Weights of a small GPT-style language model, trained from scratch on English Wikipedia: 1105M tokens.
Each number is 128 + 24 x the weight over the matrix's rms, rounded and kept within 0 to 255. Layers, rows and columns count from 0. Numbers have three digits each.

# up: layer 2 MLP up, 2304x768, rms 0.0346, rows 984-1036, columns 128-255
# down: layer 2 MLP down (transposed), 2304x768, rms 0.0266, rows 984-1035, columns 128-255
up984:103070106145122141125151101134159122124144145140123127097126121113138124102132138102130122117132125095105172123109115142142107103099107189115120119133133164102121163130115118124088145135162111130097118120137123119134143112119148119123127110141114175060160086136085160123126135097171095177112157133168090129168144110121104166117095136159131142125122128117110185109170115145167115170081
down984:127131134144138098122114100091115108135092113144098150117106118122112121147149130130091117177079135121126134064149134104105113147123118177105130075134105136142155115113100137077129121112130161110121147124111144132151131097132157120134109076157118149163116162157108106112099141117106119146162129108081083136140100149164161102157133146091082121167153142155108140099111159154126108086164
up985:141133154143146124088077105126152085170128131107145072130089174141152121141150103138128114126095135139155143171149147176142158123160137141092146158108129151136149087142119111139159086120133141094131103152099139100114124117150120122144120122137114167117169158122117125149129126145133149148131145162158120141138111097138079115116147138097102173106170111125126134168113131161126171121145
down985:125064085154158150142186145122153107086147177149088082161174136093155124151123137175142150158127166129206076097122108146127105117136143166165170106116149157181117104153121131105152133113134137127093109130168129158154142124160132191031141126101134139099113123131110116110162173179114100105122135113166093168117122137153151145184127122110118133082126143137121148141146121137173091113127
up986:133129133114103110126127100131109084110104133127123131146110132125080137128143113120130141122087144097136129109149074124155111069119125142137110100107160107141110175096162141174133086103144124107129165116130119115129126127159118122133185143097105147128117081137149126112162151129130129134114104124113167123137141140126136161086129124149070111126124142139151117118132134110132101108144
down986:143124130128105111111138127113107135110140111130122115136125128097146129112119166129132100101183136140100119160154168159105100158133134102149125091128127145136143162110142142160113136135110108113094099083117104102125123116096148127146107118146137136118154153090109155112069156121110132140160130131082127134116107113133159148126107147156159109124118063135096115106101130127145155130139
up987:155123113134156192116164164101140134171103086119135141166096120126133124112132133064161109121189094111093139122148152137114152137153148107086152151134073120124152132122156121095167145146144187105144165148112159076127091126132128118130137116116132164111130165108125123133091105128112105112154076130133139112098145128143170180167151148123134113146135167147107153123177124150162119171085
down987:093144084116144120161136117155080112112119114128088148107137136102151139120086128106090142087121125125117122144130144101159177123155088117102191085122135142147118168179134096138121131093128113137106119140112103118143138134106137133145135126107113126142120154130129152117159117130070125121181138101139127166114131112083123150110147070145119121134132094151160129095127131169171143075129
up988:124149103133116141102128139105101117138113106101110100128128101118140077144109112112143162118089143140136130134141114120141141083112114162137139155201106169125121151144120078112156093123116118133149154093156113134099168082151149090103120164129146115118109081108134134123115123134132109166129113119136155107145125084188104128146110115136103132093170136150145168172199097103102140146121
down988:103099111144102123160111103094126107097113154153117199113145115130123141144180121137154114140076111129137074172091165135103074097173164158112099210147143141090090127172140080106129140133101135124159111102136139157096135088124135108117112153120110113138150089102132105131146124127106148121139107089134155151142095113124137205142081137103127118137094137141150130110106123131139129160124
up989:128110112135112104150122138155133090090118133144115164087143111125150130130126103157121106138152113127085088118147108120125096120107110169136108094141155167129137142124130133083143129121150135130110104135114131090121110113118152149119123130136119147115095163142104097130148122131155129122129138105117119131128121110118127130107142139144123122139133131148109142117148093145117145122124
down989:115109109131125104149141126128157149113128124134130087096113151120098112129152090150128154139148163071114136130138158146096133154142121107102120128102151111145137119163125128131104141124124134116125144109099119113130163101139167120093126160121113130111126105100132137113170127132149106123116193117141154133134137131112079107154161146131119114131119090137145133136110120111119155142120
up990:124084112141092108147143131150064097153084137154098146070143156154128128147125114094129097130142149155120135116136125137130080125141150143132140095138115109152113153155091169104109127157132135084119135124096115127101119142111105127132157131078107197123145160096123157114170122146079140133160141153140132077159125056131133154135120104106101103121091121145109117134132124154102149109128
down990:145112148069162162153144148138103164112102097084128145118100111144113152139130120106122124159120116133149133122170134182107132155140099104108148168091149125125084040178132110170143110131117095088116134118133104109130127143145148143179126128056104100139120094137133146136105134128145142113169127193125124159112155089130120127087154145118090127116122112121141119078108100135108116127150
up991:136142155159128112143118116101152147116056149127131114140156150137132167148131093077152145139089064131146113139104130141131190095149109111128184138120073141124112145063120131141127128148135114145166117142156079111143161150088135100137135114156119137124130146120130162148135114157122158174120142139143116143113137086118114194109104175147117102104136098153126117132123088107151122149126
down991:160090146161173123121141094124135125161129136128140150142144137115130089131153096135151122107106166140160155118149091117166102174152149124097137125102167098121164107129063050144133095129130141136165081133093128106111140117109094116116159131174129149160143157175140123124138150096098092131147141137116135153142138108166173101131054153124179123109163083146118106127133138139149135146104
up992:104136152107131144136087147137154139100160142113111136132094154124132128108117128154134132124145106131130141118146128141101098079112130147112127120141129130152121114095110158150155095117112096148109118123139095145140137123123167139159152136114119155134135127087179124123116100153086107115155142150114119126177115119135087102104099076133120138115092115109139108109133107184152125147132
down992:143126138169106134134096132117154136126119118130093112120135128107122119128129105089149133145125101155144147103156153161102118117115117134130102150071179111167159115132128105113134166122093133135135094132100125092121160085141160136132094140140125147112112146141168112099105127113115101140135140147110073088122128134129136095152149141102121109146114116123131165123107129100115139142093
up993:108125136126129143079126155146112125150106128119135124184112077132131129132121126170091126182116130156131154148116137154124159127136144123133117106161110132118111084164116145128119111128106133159141100128114075108134126090184140090137067140163145129124110141115138143142087107118103112142140109088087105091164134107126156131142173170169154160094147124161114188082149078109179133190073
down993:133158149172133141140156089110112182129098149112067159141105097154141106079220120091167136144185143134147141137123148150115142128135103140128117127145168152146133129124164156146123124120165153176111121095094105176102107137145118136148100122142149145097113092155125113112112157100118124117162105118121079155187104090124190125108159123107170149094082155115113156095142085120106101157135
up994:133111105106142119125051150144126156141123130134109145123131094155092131139133115134121184132114146131147094167134142093161151121116095141107131102145169126157146122145134124142144150147124142123124115131143141119104083115091133072154118153109115165119111067121159087130126133145125109146156123143095127115117123123097167128168144107126148126144102156130148113131133128138095154133135
down994:120130122133098125128138120138111118116126128156128169084103120114124135174146110140148136136131127163183138131112125112114134112119132124096133122105139117116114132155157140129113145138103135114179093066115128104122155165163109106111147100197115110132144109102133119129113131122156122111145147131117183154110137141112128122104153097116136115131140126148099113135122124130095119131086
up995:165112120139177145136067152102145130119094124147112177102173165128121123100113124110164116120103111114117148115165123134118119086110106142145122116129110080161088118134141178139151118157120112133098150124115106127186126099128130128144155147125091123138127140110138088108150096136110156125128102192128146120161136128150122133131128120106155113098123112139155143152135168098104138112118
down995:164104143151143139143121141060104133123099144138121161149132157147125163146146082125089150083112078153116109116128135127142146118109089167110111082116115088119140131132081129124172153124152161120128153140114176133096095123143143104129148105095132167116097127101159133114106126155119125122081195155132088119132161151121137138137131129115124128147120163110129118114144154118118174112107
up996:131092141115094090143073135110134159132135114107120184116148115154098143056112116135128095083142126151177106145139142125119119118114119171112164134130082122150107133138158128151134116126139146101152178143110090145111092118146118143112103093110097143107115140132144144129100142140132132145120163115137138163164117127116150086121090144128120150145092079140087127139104149122104162103113
down996:148147094110136104171126138114126130126104121115157124116156124140085087140121130099159163100122163121146119095129123149136119116157133087159089119134140126114146172134115120117123146128119163117131140126115110105112155132134100111153109112131113146151195118109105141113129140141137131148141134122125115126133140145158157181108097155170147099162103126134139152107132143145095136114097
up997:161165128126164133112099136152130109101098140133154143152153122092107129111151141148166098152108118095143129110101158102083138111124142149114143122144116131123132122087130141130114115152143135141113124125139139084171154111107137112141086171140122128101150138128064137122103113159183108139084110126183174133141124086143109168114138138131100131131114114135102129125119154130139142125085
down997:119143146134134093168130094114104130156130131110068181114143113139148096110108146106106154115136110130107117132167104151120136117102116121135133085159128113139131114107083152141094165127075123153129182086109127124147139152115141136117061103135116115138151151101117145101120134135142160113131120105132134112160143088108145122091143110132137076127136096118112132100145145111146131130090
up998:107120166111128114100113087141097139077115164154124154135152089122134171151149134121125139161134073133109099127107111147172120084123107127141131134087127082148136125154121138131133117117169086131104168127159146089156117134139153137103088100130110102106135098088109156148121082122133169152144103131141182108148136122128110132111121095094082121152177103138184158151091150122108117152138
down998:151159126142152094149156177139106119122186124144135115166154120138167145101114123130163120152091138139150134123107152107115132160127148132119161139128131190135118129101170153135125159147119098124133133130114111132123154118120143138095113129098093158128121138121116140129118101154131146093136116127101100112057108100114139102126104122144107127100133101131136101116131102082134128135137
up999:128107121126121138121128137085132117139125118125105167149117113157158100122125142118163117109109123089111133124174094153126110104126127141109169128115071142171159142117143149120112134106148157111102123156164103093120142092133117132144104105123096146093136179096160152157136119139160149176106160108123112178112130090106101176125131094118119117161084098136149140137152152162112104140142
down999:152125166135118151133148100124175142144142140093059124137149172124086164121132140143160143122141101165118149086136126103139180126133087153079107151142169112129132133179080123104141138124156110087094181133113115138101110138134161165117098153114134129115104111127099129155128128114121154143120153108163095106151103157162097146106158139105083146124135169103113112152126160118105164078114
up1000:135092090107151087108132095136104119163120121147114132152130052096099185120119130119138122108145117139124132147165166127164114127137138120162143107142110121147134131094128145125117119138161131121099121145121062163164164086132107128109149137094117102115093118135156123140139177102080133142111137084103128125199155132145118140151127117121121148103156104167140160147147135127109126097131
down1000:149137143119140148147131142146149083109115107158139153105113126116139118132141131124099148152121144124136124173124130085059149101083142109101123116109153126134092140153118129153131142101108140153121135117113171104120106136108138112151110158138146151123148135123103113120172103167148134144166091108144144127097134154112129152127110120132113100113145160132123122135106123110131140124133
up1001:165131154136103180096140130154109094134135117178132141158165158161126133170152148110143138116167112096141124130152088124103135107113108131142124058122133130152168102123107148120112137127128108150139123133151113118162117115116112111132137153152078093098127105079141129153120112125146131106148128176173134112108133141126090109146136119077097120114115096125146143082138098141106127156176
down1001:138138114136146122113099131150102124129117090133153125150123087143177147160121145139126110124081126139121132156135136130089109148157133122117169170113123123142089128140124120150109113124079135095137178127126169151093106116129136130133135123165116134105120108176142141132151083117097151109113129108096124116123131081138127120143135107108131123137129131168182114137133116128137095085117
up1002:122120142114126153108112110118144165157102092115124127173151114094121064124150124081081154154119121090160163148096133121133129097151119092130111124115112076122100162077121087114169138126116149134133154127175155105142108117116129133156138132093160146151157157119104120146079141119114096124093182126130174138114151161123099118122163086121128100132136126109114165112185118160133111138101
down1002:120083111128102112094124106158125123095156077128134157103138163090171113163117128125156130128140122103157105120132095142156154124131133118118122099094110124072120149134161129145135154166177135145128127105134128139137117132125117111155087136144072092096112170148134117163103118166130111156099134166136133140129144144127100122103114154129146178114132173133114122117170134123111118128117
up1003:139128120089122120140156125129175142096091119127097188112125171113157130116117109085121104091159120167132098112118146139149096101101113101131132113105112138153124131140158127117094118145136109114152130183139109142126139109125157126144128135132149127118128100133132159127137105117106120151148110125092125092184135095105133132107159125134117132134132124138138138098127137147141112107125
down1003:122116133173142159143138120129138146107152152100135106103128118139103132140121129122126155190111095112123117145129107131141146162115120123135132125122138129141124138134111144154131139161125128155121141096104142117146138136113154134127092122164121136128141139089137114111138145127124104102089120126177135179114116146122118152119148146120147083109155137129101141131126116145131164138169
up1004:132146139137131117147104168104118123168124116132111112104092131199132139131129110148081148126106118133124116129149154126139097142162095145086130101156141162152118131145114144135092150127116118135124122105095075093122117141126133107128139137139115137115141094113132112155136128148083098148123150152127099138108124113128135109126131171121140132136127100141145119131127114105150145106112
down1004:127135141148120116151149122143101132127081144114092132105172116077147123150123140103117154124168136150136113137063130159142096092121140107158167130114105188106165107117110116111146154113115111119198097100173131085145126162150109113146118156111094149145111094090145133141165101124118145169114091122080133084140147110088131136118122127142148137153093181115128166102141162157118110158089
up1005:102074131148135098130069159089093079158120113121134113134125139142154136131129131112146131131137116088140143107124166120106101124159107150144172109100137113180136149130105175095135102140103117139078151116155103120146091148151068084147144143167113110139135126162119132156149158132132129150124093185115153165116113124093156142103193108104090148127133133147135147170170162136128110095146
down1005:151138196149103149118114107129107118113097089151092163144113077125156134149136176132092135127083163163173095085087103122154077089190126105147145117117141120148098123093128093122152133133120151083105141145186134138076081149106166143150127158084072079108131131109142133118153110112079158156073109131134128145115150109130129121110126148094134130119101087121142126130093155078118147100122
up1006:109120133138127144105152139128144134171092112117146112139099145111138099117125122087105113167160113147122132125115108127147130136112130131146114123112068165104120136136099116110094136138163105087114139107106133155131137134113108095104122145107143189105141140100095093161099153120135080125129148162152141131107146112124130154119126092133110128150124132134113165110129130177138108180121
down1006:166115185138161145129137128080104093091126164164118136126108106083147111111139146121129140135104118132131096110141159126153144136144093136118141127128167099137133097098109144087141105131127141165110120123114117116132127101107135154152110090158126090101151149146168166106126101137130150107119100143127117093096122125111106135094105105105124053088133101111133100079109148123152161115158
up1007:131151132132135136098124123117145100140111122128109129170177139151161091106129086142128064128153142129159116119123146149107123140145114119104124137148135114119114149138140103141130119130117099162097114131100114122118151104115154108136132133119150131118162135129115095113097116121119105140127118170107112121146121141105137125140111132147137151126149112149187116105099142138083135119099
down1007:136105105128141116123144126119159118112108129138170098114126109127113099144138094125097121120131132105113104086109129128139131154115128132117121095121099158094133132159110130145147143098148137119147114143123117159167141124088169094101116124108128136102159139150111148126113128130173128124127122130088120159072114112139127138133151114122129133141150135135119131158131133113144117116131
up1008:102076133136134129120139146147157119154117124080145140110092133131181088134089137086148139120123070132112112134117176153173128122153128124101138135170125152137046134083162104146140072101105123108124135136134122127160108113150087117128076146127135114125093134151143154119110116144100154153119154122144168090117107084151124160138139119096125119122136149114167109144171128137184140135102
down1008:111109132138122108115160119117161104087110123119093117117115135119119128113141156141116120113130083121124105124105132121136095101082130133095105135120127153124099156191138158149124184091149159116128130127107164121129160137117108087126096114115095097150136109150168094118155097083129109130136137127110085143119129122104163084106114145126132129098135101154129131131132101160139125128176
up1009:161076131131123135115099142119122154135132127159120121136124189144119152110129109126099141088129099150123114163158148142139100139140124176150158105101100145124123136136122138153130097132129085148105133155096148175136204135136162147125148150141132160107127149095101068148098150180144075160120174122134111134154100162173160102129096124110138110123129128164130099120114061153121106101160
down1009:116145124154146115141161169132161113152132100145126141138135155156141150129165136100126134130128111127109130084154127173132142173159103118132093168129121149142124157177149109110130115174095135139176143102124119177124111093138133103144171130121133109118160149152115125155105084117129092107137168177149120066156162123116090087159142167155154136114132120139169163111131152118142193141090
up1010:154126119127125150127142138128137084150112065133112142083139130131143131119095183106181070135108153110112157123142146114120109084134135118161148147136084155132155131151143097122162124140114143114129091125115126091114120149154206132150058105133155129098176170090152165154124142100099126142135158103162138182159139126113139133086106105102125174150141105119148133132144117133183089139117
down1010:098103118093141126121098168143118068122137128146134150135166090136101132091134128110090144128137105128115091116122100124131173133147098105156159126117105140132157113106133120104156137124120133163124154108158102125125122110067130130139143150185142089147109110133157140133162140162143123121131149161112114056099157127136136121163150166163144138140130147091105123086160138086120091138159
up1011:156088143177147108084142113091082122148090112128128139148112103146168144095080111143106131152080134119136136106125153123118150144168141119135100151114108130131095134082109156120115113155128107127119151126116085117159116117141134109124116151114166131120150132125114128139154144122120165118150142118114151128110121118125108154136122158112144141114129138118181175100137130125119141149080
down1011:114148154170146126132121140161113175151164161126111158130152106133130136106127107157134138116121131122132113140087129122121111140164119130129189104127094150159117116165114099166102095143124127130117119072123132114113104143136100113128102129118096140096128128114106153123157121121156137141109109149114120158099129091096136169097163119133094106129093153102138138128151146157111133087090
up1012:124094122124106121086142185166159126175116167108089147122115132139191104126093113121112103106135133143137159166144102150141136132110119119147150118169100155136146099155098136091137096129156105101164120112130139158148132128106112154164161146088167176133137112113075111155119135166102091134149093136151177069125128141133146141155102116097158137080138130131163130140139145121150122095154
down1012:128121132142125151125122101147107139134140107129171149148117126166087151135149111151133161116119129141123102154140148102126106109125120137113095131103166109121109147134114105134136120146115130166108103098100121126094132151155140149129114161160132121119124156071163147136085139106148159118111097083137107141103121138113108115123152124109118082135137113097095133128121145141115144137106
up1013:136095123124096120066147106153126120112145158108126109134127125137162127081126154116109096111129117131124168117184143151129136121106124144158136077142125129117117101132142157172141135123115148122125161156157144121115102095132123136121162101084153128115120117106122116151144124122146152133112106124184144123120128146105105168154121070091096142135097079133121147106131127099149143152107
down1013:122139102115112131110140126148133145140132169150104119127098125161153135121119123146179173118154163116161141129115150123076116134107127092096128158105152130098136126102125124127095101133122103108164118146070096127155108114127120131118141105132139143144138090146113140089097160122075108156115102123106105126160157117130126109114102108122155114127146114133123140127116128103101132144097
up1014:135104093150134147124129133142141136138144132151107167127118142121077102110137133124091119095075110167090091116168105156109113173135119138145155052124124117141155118109118155114158102135122109093105149130168139129131128129108138126163147185124125150137112170121117137137157158124143135144129188134162128123164170140187126154146138085152099133142109124146129158133151122158107138097106
down1014:136061136130146129101099192170142140141151074143094168159162158109112110141122082156131103155109144151115111129124126141130105126121140166151136126114101138154164116150095118075143095154114062142130158114125096106133082129095163163113133137145118091143140152162165115099131132140110159170154114116164108128106156130113101127141112148102135135126106151156154112110112089130147127167136
up1015:141099095167130162121099111126086117130139141106148098113125184174130092118149139129191141108094136090116112177159126122123159128130111129078123065098117137113099123079154143152120091142151072122157131099073138153115175076216126101149095131091138127113169148094090125162131134183118114111154165118157135117128115143162119130112156141132169133111106111143139121153148151166133142136108
down1015:091141142116180115132154161154137101151174108084135154134107141118139135114087129161121138165159138121121119139156125148114120135130151153120066130110088131143136133159134114133148126115135100133103084149122083070141108158161121130115141132111075148125148112155150102114136148109117143107119119107101167165106125133129113076115132117133144088122070100149109088124121138185197111114154
up1016:102126133142100129119145083125132149107137154093105133104092186162107111105136165141144135134157070134124148126106115166144117098135112104146079118128123111115159159152079086130142117106122128114130136100124124157129130142176138114109142130121120151127141077160143139110082125136168125139139129149179161170148134136119087149142134127096100104126115090131133163117127139155139130171093
down1016:157125124091100201140138113151123150124137157111073098150129142083120148093108128119140114147148118158149178133113139122090111134154132091103096143119104111086122153107090125117150115138092147095119162108080098157121087120131136145167106177129115141152137128124154118143054093161173144140109108102115139185093091070138106140153069180134141132093174124142155090128139143146104108164132
up1017:104061119175097132096137165085160138166078144127080127092168090122058123099126137095112156127151150123093107143095128142123154108150127104122122134176092123148121104185113107133179111147090115166149145128125129127094125118157149118147165161067117181126144145132098137144117134129074126118122136153097113105154144097070123127143154102121116171121133129187119122093148109148146095149112
down1017:144098155124142119129084178090148144137116093173142130136144166134117111133156105176119157109118090096115133122137161128150189145143110160140088154090097169086100148134116131122158145111137167130118129141095125135077142124115136124126145153169166150173123108155130143155114111159095127129162150164137092152108114147158115145090120116134082105126102114089156172107108106161107156096157
up1018:129140122162193162089122115118143098159122095111112104142131102121147141102126129113125142058113138132126143105115147120166097131092144115106126166148142111128114098127153114116105130129142122127141092163095120099120112123154134128138118137108131116124120117169107146107129146106120122120109138137123161083144109145122117122107151158113155096148123121135124141137164124112148141118087
down1018:110117122112145123149136119114121087128142125096047117089137120123135110154125092138157101134151137131127131134101132123093128126133144100112131088134107155106120129088149145121131145122127137113162144083136136165129165123135108128106090127141132153172111123143136151103126157122128140155148093118098130154121104164063135126123134072138117137135122103115138162135103155111115087148112
up1019:132130083109104129127123152125157165099115136118094158075153134136141120167079106109166147109149105109153135125147140132156115134144123152133116095153148148106108150123103163138159092111112166107093103071069120098119127119112082105129111144142148174135134121120129119111129103121125122176113113172120124109151152137119154152126146120139148154121130075152137175130126118140122069128163
down1019:136131153120146120109111089105103128140122132175121151149119162132124163119097120113113126144110135114128102129138117102158119173124132131114121125123149110122131142114140127107128126128129083138135139148157152133136122144114141161129120108130135124103124136124127100152120155125140157106177145134125151098164117160116114105134127123143131142135086132131143114121157152114104141138153
up1020:135142120174152188126123109112151152153117155119092203134107144114135152134114083101095138135131123118105146119167160132132140138142104165088135137131114121146146076095143149157109149152158180106098155118103131121125148102140103127108130165103133150113110140143140149071114150165134119125106127163131140101072093073171119164117104079106118103110133134145126135092122192175205135123138
down1020:111145143096099148116140182152100104134126074133085160137132176162149142131053137171129124124111130122127124179143140115179172124113130145102163132097082124161133131158128122129161117164113148118121108118150139121112153090139121129102140135119147096121143145163117139114150132131098100157114109132072139117127123085091152140125124115138139165114136105126120124129142111161155153096109
up1021:133075123108135121069095135130110104113120113129103095148137120151129117104157116158155087083123085133080158132153134150118115143135134139138139109119095135124085097126103139086130140118140072136160133168126116121157129086100107152130155125114102135113139131084098149152093145174123141113112093129128128133142109098136114160133158135042180177072149050159108133129152127145121105164114
down1021:138156125120125091145097120118147107119130088118101120153147169145100090133139103171111175112100140146103125127131131144134084126100132119134121132103113116108123152115172118128083145141107141116176211127146133142139125180103155139133085118148112119141174128147131126089123111105135140105135116041116129150169085108115115106125081144123208175153091122176148151138123126113116186086141
up1022:089107128127077119078113138086102160137160062158102094126131160119160100127145132137160132143109101109101179157130106163149164092141154120143138118141131132167135156114092122093186140118123141103124168172100123116134123158120155127127106129107170137112183063139105084136107116169125132123119135101111129168137134114099128151107109158110149158138169127159091124174116140130141146156087
down1022:103136132122119088145104152106108120146123122140123115183189115133103155191120126149116137103128162097139127145105143139115115113141127128132122114132148162154135119095134131117125104131115127153127107107102135093108113112161104140128157123125100127112132143124121142114114105124131131122115145151116172100155179126155136106156120152145118124141113132090138107132145114131122152131106
up1023:135117141121157130126096153085158129102111115127119144127137144145126071111111127119114129143115069146113125128148164131155110092104123117086155136115105151149117109137067111207122122120127149095146141118137125109107125127138116114154108151148145117097134127144117166130089108125108112130095139160105112144150099086092132116094135160118122176147154109127136144122119118165172171111108
down1023:128099138111130114147113171147086124125114141129085143119132105140102097145138133074161114111117124164188126125128127110130119120117108107173127144126139113099105137141138112113131053132178149124103145093135132138137150155131110176123122109128153160130117112122112113124100136138135138136152131154116126120097122141155141137130153152134112092088163118120122105129110130092111117125110
up1024:170143080144172122167104093131113096109119152154107183101168124152103114135135123087111116106123148122108136139113131137107148135121133152111127087150123134122132103135138134154128154157153180138127116147122087135122110141192121129165113151097108118092163103133124121102122138093132143127090137176166130151172111148130122164125109151103128144122126117143158128125127170125083107134147
down1024:105142128146118077134084119124117138112118131112144151133131078117153160104172134134141168111145125158101129131116141128102168123106150132114086089113146132122073121152135138178133100141147145130107113149140133136115081136142146122143164154167061188152148151114126088160116125132131144123149125153143105123118153156113121117097164118075108159111098136117130160143173122147159085203091
up1025:140104152139146115139104161122144108122107158105103120121095155162080120122124128081107148080124083110131096143122098123090133109131106121151161109144117091120189105098120147161179072105176147136131142119133131141123099130156111161119149151097146173118150118095127135125160090157125115169117139200143135109148121051163115101104121124078122156099200126141186088119170060137141121094155
down1025:132113114098128110158075157113099135110167130106158099148129112153157129106126112142133129177090154112144101150137166153113140108145115161188184086120114138136156118132118115116149089117115143108133142124160105141125158105101156121128116152112108147102155164139106116177115140102149114154125126172158139138071168103126137122192120108134168128118119125136099115105114102102133140153160
up1026:092135152140149111125114140161111076145116122123124136101127125131091080089127078103125104133123141124159164152091120141091129104096140175092128100159143107131098074129135107143090107177092158094091144102066095127157130101202156126120116141162198118121123146139106159129166162124145117154094117130133147101145107069151139147135101158167150156128163109156133097135128154147081114123106
down1026:147150117137084133123151122186151103156152106053127141179103122119138099128121198105180108158160095070112158123156139149131146148136158104126098167142084147171106151138128133126165114091107131075177129134100141069150118125116161129140089134149138091101150112149102173131152110141111123118170112127221135117163110102150108168111150138119107123139065177157123173120148158138131121102151
up1027:158118094166130144089099155132130151116123147124093128145140122118127157075119140118156139085165124137103177132153124125134142111167130170156120116121097131130150141154080089161178118151177164133173153110115090093124128100189137095107178076153092130098105150118098153147114094103112139152141119148149092136142114078154137139084114101154154134151113130106172119146169109118159149143144
down1027:102159110128186141098101167122118139170114121103127150096135096111109125131088114126122098149136111163125193171117111166128140120159145133121124146146128145155171125126097063159184071130106090139128183105100135124133164157126126101153131170124155141172144103162089122162114149107137164131131118153138121105134159141166125149139121098120069132085137149096152152081108126142098104143072
up1028:111056081141162170109128126103129201129137091127120136094123111108135123127103087085112171154161108122113162173142135150139160063191118120129136135128134079126114122140131145095151151117080129077135175157119129094102098108170130160131080068108152190114094159156153166120083127171139123135091114152108105089123102096164126175120160067142128134166101129118119159126135141130140123142122
down1028:149158122110150146138142132112116089140100120106103136129088190119130120133124138158108131097120204114091141144132114140083093120134161108137133145141112110146170095132159107144072081116085126144128163161132108124086105163093158122110098153125085138106119155139101089139132106106130152098100176107076152114120148155142130108100122114101155089153081116158103134119133118131097086127103
up1029:142119138123138134121115147162107101129073122111132134155196076108148095120123103137135083090114121129145082087128122087126135133157170117104132138125083141159095059109155119129164115141097124129170138132088129069149134090144129072172126122125155118098112148087074177146112130133078134123140095131166141143120146126117115126132156121151146139108099124124149148134132144108122148151116
down1029:083100094136148124118182121116123137149116101159088097123115117205166120125134141132104156159123117104134132145156117107130094124131095131171112168128091138143132179109146086131151153096070138092096126102121115133107122117139104101140122116153122121135113131121154161145147112120146144091133132142138126142160149148129138138100124113129154122123129101149187155147114138082137088109155
up1030:113138107129154144102090166105128152153151082090129144129162113099109122124146138123145125134097147069162126104138130133109111110120113124130088120150125118156119116130146106125144138129123062116116133103130156134116135110089159097158122115123112119148129177115120138116075127142133090148156097134118146104128138117135156153112112098114171098162090090122139152129159142156106127173153
down1030:109120119115110104101136131175124070112126141127167088170146126168108127139092108113114154127134130132128122151135152123143102139100121180139139108084156141116142123123149085059141052149115122155109132089167109078133120135146118112129131091087149110137089125125149174178133093103161143121126129136101125114151165125110097123136114135120096119143136136122126094132128133123146137121165
up1031:122141083165139166127114130121131133108142139109143084091119170173152162180108125089154124116147118109097105143117078138120154090172143141072146154119136128121153135090122168171151135128101134104146151144109129161129108140143188136116151128137106146146145119095119142108121128197157126169145118167161085147148103096136105110093138114115142084121110111154180135121107132160155113121132
down1031:137130166143163126081147159143088176162135126144114139048091108118142126176177164106092139127171113158084133091133140170094140142194123112159134181135112120137124085142107123124120134125096105091160109155093133166091158114079115123171121151086139077086110113132141097130108132122145119114062097138116121152166122144156143131119110161120145114101085133108111070123115129163127098139150
up1032:113093109135101181102141115071159137110082182113099120119124091144121138121146146128152143099143112130101114137166111157100140103135122154178138117112085136139109111121108135137118106173150142121111117146145109141153148071124121141081137102111078157112139120159122182150134122117150119158079121165152126116147125120114121182140123081106101147137124126136157168155144131164143135109145
down1032:149097120091137144106122122108120081162147102151079159157139157140133088103114093128121145136145139112103140122147173143120133151163144131166125142085136157118149145125146128135091109146105131133165109143141113128127130136136094117132111149181168105117129138129130124135102128139109112153103106135114115122139160151076152126113175113130127127145141113174162128107122094090113112133080
up1033:085102115140128131100111122103086107098088113130098183140157130116130112105122134089128136127122126101077130130165143168144094082134148169159137139135118126153121127154111100113148144160182105096106113103147146159139155138132119100114112094119113154100097162113132088139123122100145118164142143186132114138161135081076130140163138132100096161185149142150116149114141134134098113123090
down1033:122107117143141149119120131135145135104134129117120122148128092137105117109138151095158146118140151094140122110106168125119143144170132140114108166157127131119159148146130123133078138115064115087111114152152085109132115143121144144133083130119123123126129102140132124102170185141093157117095088142094129100133071150131120146149145133087126107116125103095117106182138177105142172077104
up1034:148105131139100139147157132087109152104117140102139103157090072120119094115120127098142142109149116132120107119123127103126093111112111128104129097135143148119109129103105184123155133162120124153138121107126128149101135117115086139113128118089155155083101131097135128142133125125144166151141153162127142116146132114100153128111102146177141136124089145119109134120189105139110143162115
down1034:118142161101142089117093139104130165114160125145101116136126135130112119111143126134135133104122110140097115125161115160108119148099130129082090121132116142149144118101137161126158131128124123146146144115127118155101125145170140161101120155105128135133154101171130105149146134113109144129132131110139090095132087146146129128148145104094149091084130114143125097079110109110119126086148
up1035:107148136145120182160112147125134138160116136096123119082094172141120154140143157176149168150099140096106101111170131157144099109136132143129081115123122151112113133143070165173132082148130081142077111109128154125143096141154099103150159133078149163069165126090129154138142132166137137122118081134140119143129126124117119181135150122091165155121158092140134127108151107132128105120125
down1035:158143165140125144120102148071127111167138102151073151156090102127125120122107139106159121160116147115091120079136146159116115154135085129061145138111104098161093113145126133126146161109123132144141182083111146144147160151127112116113131173114165139137112136159137089080145113112096108144132074121142148159132116141150162161111192107138115156114190177104164147111135182134132126137095
up1036:120146141156119135114114100119140132131099115112133117109161096120140149145148135116184056092137114110118095096140102131143148130116146098140159102116105120175133119129129129143122132104155167115120148137113141099116128124126133141156101128113107156123146134122122124139117148180114080154129157175126153110148168131135112134140154138127115131121124098128145114132101122115105141126128